From a checkpoint of a small transformer trained on Wikipedia.
Training: a variant of SOAP for these matrices, 141M tokens.
Each number is 50 + 10 x the weight over its row's rms, rounded and kept within 0 to 99. Layers, rows and columns count from 0. The size before them is the row's rms in percent of the matrix's.

# q: layer 4 attention query, 64x64, rms 0.224, rows 0-24, columns 0-63
# k: layer 4 attention key, 64x64, rms 0.219, rows 0-23, columns 0-63
q0 086:54 47 44 43 50 61 68 26 59 45 56 62 46 52 59 44 41 56 56 63 62 62 54 64 83 69 52 29 39 43 59 41 49 65 48 50 61 60 44 56 42 44 53 52 47 49 51 57 38 44 42 57 49 53 58 56 52 54 40 44 66 44 63 57
k0 099:54 55 39 64 59 47 51 31 37 38 70 51 27 49 47 49 65 37 50 54 42 51 47 56 47 65 58 37 51 43 30 57 54 55 59 42 59 40 48 43 32 58 41 43 62 44 53 41 36 34 49 42 46 51 77 53 49 58 51 38 46 42 41 49
q1 096:61 42 52 51 46 49 51 49 45 57 69 50 44 39 47 43 51 50 58 47 47 59 60 73 54 66 62 52 51 29 40 39 49 54 54 50 56 53 46 53 57 47 43 32 38 25 37 48 40 53 52 52 58 32 53 67 42 68 63 32 36 41 66 55
k1 098:55 54 40 69 29 30 43 61 57 49 53 66 51 55 51 54 52 37 39 50 54 61 30 58 44 57 68 53 47 50 48 47 50 55 49 40 61 46 54 46 52 63 39 50 54 49 47 55 42 25 26 59 49 36 60 56 34 51 45 49 68 44 37 44
q2 120:45 58 53 40 43 58 56 43 56 41 46 64 47 45 68 45 52 39 49 45 43 64 57 56 41 69 63 46 50 49 43 57 47 51 41 46 40 62 66 35 56 38 47 56 52 35 49 62 48 71 30 57 41 68 45 22 43 50 49 54 47 39 34 36
k2 119:47 67 33 50 71 56 41 62 35 54 53 50 48 61 37 63 66 40 34 54 50 43 46 52 48 49 49 39 58 53 52 51 59 32 45 42 56 49 50 55 54 34 45 53 58 72 47 51 55 44 46 63 41 67 44 47 39 62 47 69 64 33 35 57
q3 114:57 50 52 67 31 71 58 51 43 42 52 41 46 42 43 42 61 51 66 51 75 55 61 51 60 46 66 43 51 54 44 51 42 56 58 56 51 63 55 42 60 55 67 27 49 47 47 43 48 35 39 47 62 47 54 61 39 57 43 50 41 62 56 27
k3 108:50 42 54 48 48 39 52 48 66 57 67 31 52 56 23 68 46 49 59 49 63 60 44 45 38 51 63 53 43 45 60 60 38 56 51 52 31 54 61 62 51 53 51 66 38 47 44 34 45 27 55 50 46 52 46 48 35 51 69 62 51 44 53 62
q4 095:58 50 46 53 51 63 58 36 81 37 54 55 48 53 47 58 56 48 61 47 41 32 57 49 44 55 42 51 48 52 53 75 57 47 50 48 44 46 50 69 41 39 67 54 43 61 45 70 44 57 53 35 52 55 59 44 70 48 50 36 48 42 58 72
k4 085:40 43 28 45 52 36 50 38 50 48 40 59 34 40 53 53 61 60 49 68 41 41 55 52 56 78 43 40 49 56 49 47 45 68 47 55 55 59 36 29 56 48 43 58 56 56 74 57 49 58 43 51 38 60 64 37 45 56 38 49 45 49 38 52
q5 120:39 43 50 27 33 58 59 52 47 51 68 39 61 69 43 52 35 66 45 43 62 56 68 47 42 50 48 54 44 37 71 36 61 55 56 48 56 54 51 52 50 40 57 53 42 50 53 50 65 54 64 47 44 30 36 48 57 63 47 54 46 45 67 55
k5 104:67 52 55 59 48 56 44 51 60 56 58 60 45 34 64 37 43 54 43 53 38 64 60 69 37 53 57 48 54 54 57 46 60 53 44 56 43 75 62 54 47 60 35 34 63 43 53 57 55 43 30 42 54 41 45 59 57 52 25 34 48 53 57 57
q6 100:39 46 39 51 41 64 48 54 37 54 28 31 25 46 48 49 46 50 44 65 44 45 42 50 55 42 34 47 58 50 49 57 57 48 54 40 43 38 43 54 45 42 51 32 58 61 57 66 50 60 47 46 58 51 62 61 49 34 57 50 61 51 17 50
k6 095:49 42 47 45 65 49 66 36 55 62 33 50 68 36 56 53 67 65 64 47 44 35 64 41 51 61 45 52 53 71 38 58 52 59 45 49 66 51 41 53 43 44 57 45 44 59 54 45 50 47 76 36 37 42 53 35 50 43 52 50 33 46 55 52
q7 099:46 56 48 51 58 33 47 41 61 24 47 54 49 44 49 39 52 32 43 41 41 55 58 55 45 60 39 51 58 66 17 60 47 51 54 49 52 63 53 25 56 56 52 66 56 49 40 39 60 51 39 52 56 58 58 58 46 58 63 50 38 43 61 39
k7 102:25 38 76 52 51 58 55 62 51 62 46 48 67 72 45 65 35 42 52 36 53 56 44 36 52 71 58 50 56 47 55 44 56 42 58 72 44 57 55 45 54 49 53 54 50 58 44 46 52 54 53 60 44 52 46 57 36 58 55 72 57 49 37 45
q8 114:54 78 38 52 63 39 50 57 56 38 74 55 47 50 46 47 62 56 51 54 46 50 63 52 40 62 57 55 38 47 31 46 36 50 41 30 44 42 48 54 57 46 42 55 47 47 47 35 26 41 40 55 55 54 61 54 44 51 68 56 51 34 49 34
k8 092:33 27 59 51 50 48 46 60 48 61 45 43 42 79 42 59 42 34 54 59 54 59 40 49 47 57 47 65 56 63 41 49 45 33 46 45 52 62 55 54 49 65 46 57 60 66 35 55 44 52 63 35 54 53 56 46 49 53 34 59 56 32 35 44
q9 093:56 63 48 33 64 73 54 61 63 41 60 45 22 56 41 46 50 50 64 50 71 32 56 26 51 51 49 43 57 36 61 46 42 45 43 60 51 32 49 45 52 49 60 45 45 34 59 45 50 52 46 35 52 52 44 54 37 53 61 43 53 51 47 48
k9 104:57 48 61 42 49 48 51 51 52 58 34 39 35 60 46 57 55 54 74 39 43 40 45 68 35 29 53 59 66 56 52 59 56 44 44 28 60 44 58 63 54 54 47 64 41 46 56 45 58 69 45 49 27 44 64 48 61 56 46 51 47 49 41 62
q10 119:43 59 69 46 44 49 30 60 41 44 52 50 49 40 61 53 56 59 34 58 45 33 59 43 33 55 52 41 47 59 65 46 65 59 35 39 56 64 53 51 39 55 55 60 80 55 51 47 59 52 74 58 50 46 47 63 52 45 45 45 37 47 58 51
k10 130:48 42 29 56 46 55 43 43 43 56 40 63 55 52 62 43 42 40 62 49 52 64 60 48 37 48 34 42 60 54 44 46 56 62 53 35 53 37 32 39 58 53 40 49 55 45 75 71 51 43 46 42 63 54 55 45 57 52 43 37 54 70 35 66
q11 115:47 55 43 51 54 61 38 64 61 56 51 66 50 51 59 17 57 53 39 51 49 69 75 61 57 57 67 48 49 40 33 54 57 48 43 54 47 60 62 41 54 50 40 54 51 49 34 61 52 45 41 53 65 47 48 55 28 49 45 40 51 38 58 42
k11 116:47 46 57 38 41 57 52 51 28 50 55 41 59 58 35 48 54 34 62 49 48 48 33 59 36 51 65 56 53 49 36 62 51 27 60 45 45 59 52 49 51 43 67 58 37 66 26 54 33 39 42 60 42 48 36 53 39 59 49 60 62 55 48 55
q12 126:40 41 44 29 49 45 52 52 32 62 39 33 59 45 48 57 47 56 52 57 29 33 28 37 54 33 49 52 43 44 54 61 53 40 56 47 53 41 33 64 60 46 69 57 43 52 56 62 59 55 65 53 46 42 45 62 63 37 61 57 53 55 47 57
k12 116:48 44 63 57 49 52 50 48 47 57 56 42 42 38 79 43 41 74 51 42 65 59 60 52 57 59 38 39 41 65 68 48 47 70 38 63 66 45 44 38 54 37 56 41 50 40 76 50 44 54 50 48 49 49 57 48 58 44 45 45 48 39 56 52
q13 106:54 67 56 44 40 42 54 64 58 35 42 53 55 59 60 28 62 46 49 50 27 65 79 58 40 52 48 42 62 45 50 35 52 46 52 69 74 61 46 43 49 55 42 53 53 55 33 46 38 53 59 50 46 51 57 53 46 61 48 45 47 61 50 46
k13 098:50 59 55 57 32 68 58 49 52 51 65 50 44 57 38 63 47 48 51 59 63 52 69 59 42 49 59 60 56 57 45 50 46 39 63 57 51 58 56 31 56 59 42 51 53 65 33 42 62 23 42 49 56 34 51 53 42 69 56 58 58 56 34 39
q14 095:66 42 38 61 52 55 58 41 59 46 49 53 20 55 41 35 45 42 74 52 59 49 52 72 46 41 48 46 58 42 47 37 58 58 35 58 48 53 60 46 54 38 56 50 43 35 52 51 51 37 38 44 49 49 51 48 45 44 56 63 42 78 46 36
k14 103:47 75 68 64 54 38 37 55 46 55 63 40 46 62 46 65 62 48 45 57 47 34 39 59 40 51 66 44 41 58 61 43 41 35 53 44 45 57 60 52 34 60 50 59 45 43 57 36 48 50 59 55 52 50 56 33 47 53 54 59 54 23 47 57
q15 112:62 36 30 40 42 48 64 44 44 54 29 67 52 49 50 75 40 63 55 36 55 42 57 56 46 45 50 64 49 40 50 31 50 56 44 48 40 39 56 57 27 50 49 52 36 46 48 52 47 48 46 37 48 51 68 53 44 67 41 47 54 49 32 45
k15 110:43 41 38 72 49 43 38 60 53 46 67 52 65 53 49 30 55 53 54 53 26 55 82 61 42 50 50 55 50 56 36 55 53 52 52 56 62 57 61 44 48 56 50 41 73 53 39 40 56 44 47 49 57 56 54 49 38 55 64 35 44 44 59 44
q16 116:60 47 55 41 45 46 49 41 27 33 70 70 36 65 43 48 49 40 51 36 49 56 55 49 44 57 38 54 43 46 53 41 44 50 50 60 57 66 51 49 44 27 48 51 41 42 41 63 70 47 50 59 37 63 48 54 45 60 57 60 50 74 49 43
k16 104:47 66 56 65 56 60 59 48 52 64 34 42 52 55 58 49 40 45 49 59 54 38 44 47 37 51 41 60 46 54 49 40 56 45 48 52 43 39 70 49 52 64 35 50 59 65 43 28 54 44 36 57 55 50 31 46 26 54 48 29 40 30 48 47
q17 113:54 53 43 63 38 59 49 56 53 26 44 48 54 52 62 45 53 47 47 52 51 55 68 60 41 46 29 48 58 52 49 37 51 44 46 54 39 51 55 74 61 49 39 66 47 48 45 58 32 50 37 55 71 64 37 64 65 61 68 51 37 47 54 56
k17 102:46 41 50 63 52 47 47 51 55 48 52 62 35 68 48 83 39 46 46 43 66 58 69 68 40 67 47 52 46 46 52 44 53 40 57 50 59 67 56 46 42 35 54 49 39 57 48 43 59 43 42 44 56 45 39 53 32 48 29 53 41 57 60 43
q18 114:50 49 60 52 62 45 46 51 51 28 49 70 37 52 65 35 51 49 41 66 46 77 57 42 46 54 64 65 48 69 40 34 40 49 43 52 51 53 65 45 27 39 34 61 54 50 59 54 43 54 51 54 53 49 59 51 51 46 64 42 40 58 44 50
k18 112:47 42 46 53 66 61 45 38 38 57 50 48 43 56 51 50 63 16 62 43 58 49 42 53 36 40 54 48 49 37 30 43 46 39 60 49 59 45 61 46 56 51 66 47 64 54 47 52 61 48 46 50 59 47 58 34 38 70 49 55 65 42 36 34
q19 102:65 32 35 16 55 62 51 60 46 52 44 26 42 56 39 52 42 51 57 44 59 50 39 40 44 52 58 48 57 56 57 44 57 50 50 36 53 35 38 63 43 36 45 54 47 64 51 32 44 66 53 52 48 62 53 45 51 58 43 57 44 66 45 48
k19 089:55 51 62 72 59 57 51 62 49 50 35 32 56 43 44 45 60 52 38 48 41 53 76 52 60 21 59 42 26 42 34 59 49 54 28 57 61 62 53 66 47 55 49 54 45 48 55 45 44 56 59 52 54 40 56 52 53 48 41 51 46 47 52 56
q20 116:64 54 32 36 20 41 38 45 60 40 46 58 55 50 51 57 64 44 35 56 43 52 27 35 48 61 47 34 36 42 58 60 54 48 60 39 45 38 46 49 56 54 40 57 33 54 50 44 49 57 42 52 58 56 51 47 54 33 51 50 48 60 64 65
k20 100:55 45 62 49 47 44 58 27 27 55 62 56 39 50 67 64 49 46 43 55 56 48 50 45 81 31 48 48 50 62 43 53 43 62 45 58 66 57 45 43 39 49 43 51 45 48 68 46 32 64 53 36 57 57 57 54 40 56 42 54 50 67 48 54
q21 101:62 57 58 53 36 38 46 35 53 53 59 47 76 36 41 36 42 44 61 34 32 51 53 52 46 32 33 44 50 54 54 48 68 45 48 55 43 43 56 70 51 41 42 59 47 40 34 56 62 46 42 53 33 51 41 59 55 49 63 41 52 36 43 59
k21 101:51 49 44 53 42 40 60 70 41 44 40 62 41 50 67 64 43 62 35 60 62 65 55 46 57 66 43 42 34 33 56 49 57 52 55 32 46 60 43 27 52 55 50 29 56 52 49 36 46 46 50 56 53 52 43 51 53 54 45 69 49 32 59 60
q22 115:62 53 62 50 47 40 46 49 71 50 45 61 43 58 59 44 50 52 63 38 54 47 56 71 30 76 48 64 40 41 50 30 49 57 39 60 58 58 66 39 60 55 38 45 47 55 40 47 54 41 35 58 55 42 47 55 45 60 46 41 40 40 46 31
k22 109:47 49 49 47 46 63 39 67 48 50 38 53 52 63 37 57 61 39 37 62 51 71 36 59 48 50 56 56 64 52 50 32 47 31 48 55 26 51 60 40 44 46 50 66 52 67 47 49 52 52 44 47 46 38 29 52 28 54 57 52 67 51 56 43
q23 097:49 38 62 57 42 46 59 71 58 66 49 56 40 50 60 58 41 53 52 61 40 61 58 65 44 69 37 48 50 59 33 44 66 44 40 48 56 58 47 45 49 75 34 62 64 47 56 50 41 50 36 28 41 43 53 53 52 50 42 40 58 46 51 39
k23 093:49 56 36 44 49 58 45 64 62 48 60 62 48 61 37 42 59 44 37 53 50 45 57 56 53 39 73 50 53 49 61 39 45 47 69 57 72 54 47 43 36 51 61 27 43 62 27 56 33 48 45 47 50 47 50 45 37 63 61 56 55 60 45 59
q24 105:38 48 54 35 46 50 51 44 56 65 37 29 44 56 53 60 66 54 53 55 57 37 43 51 56 48 61 42 60 61 48 59 59 53 36 50 41 51 42 55 48 64 42 47 46 35 79 65 45 37 58 46 53 45 62 52 52 46 39 73 63 40 52 71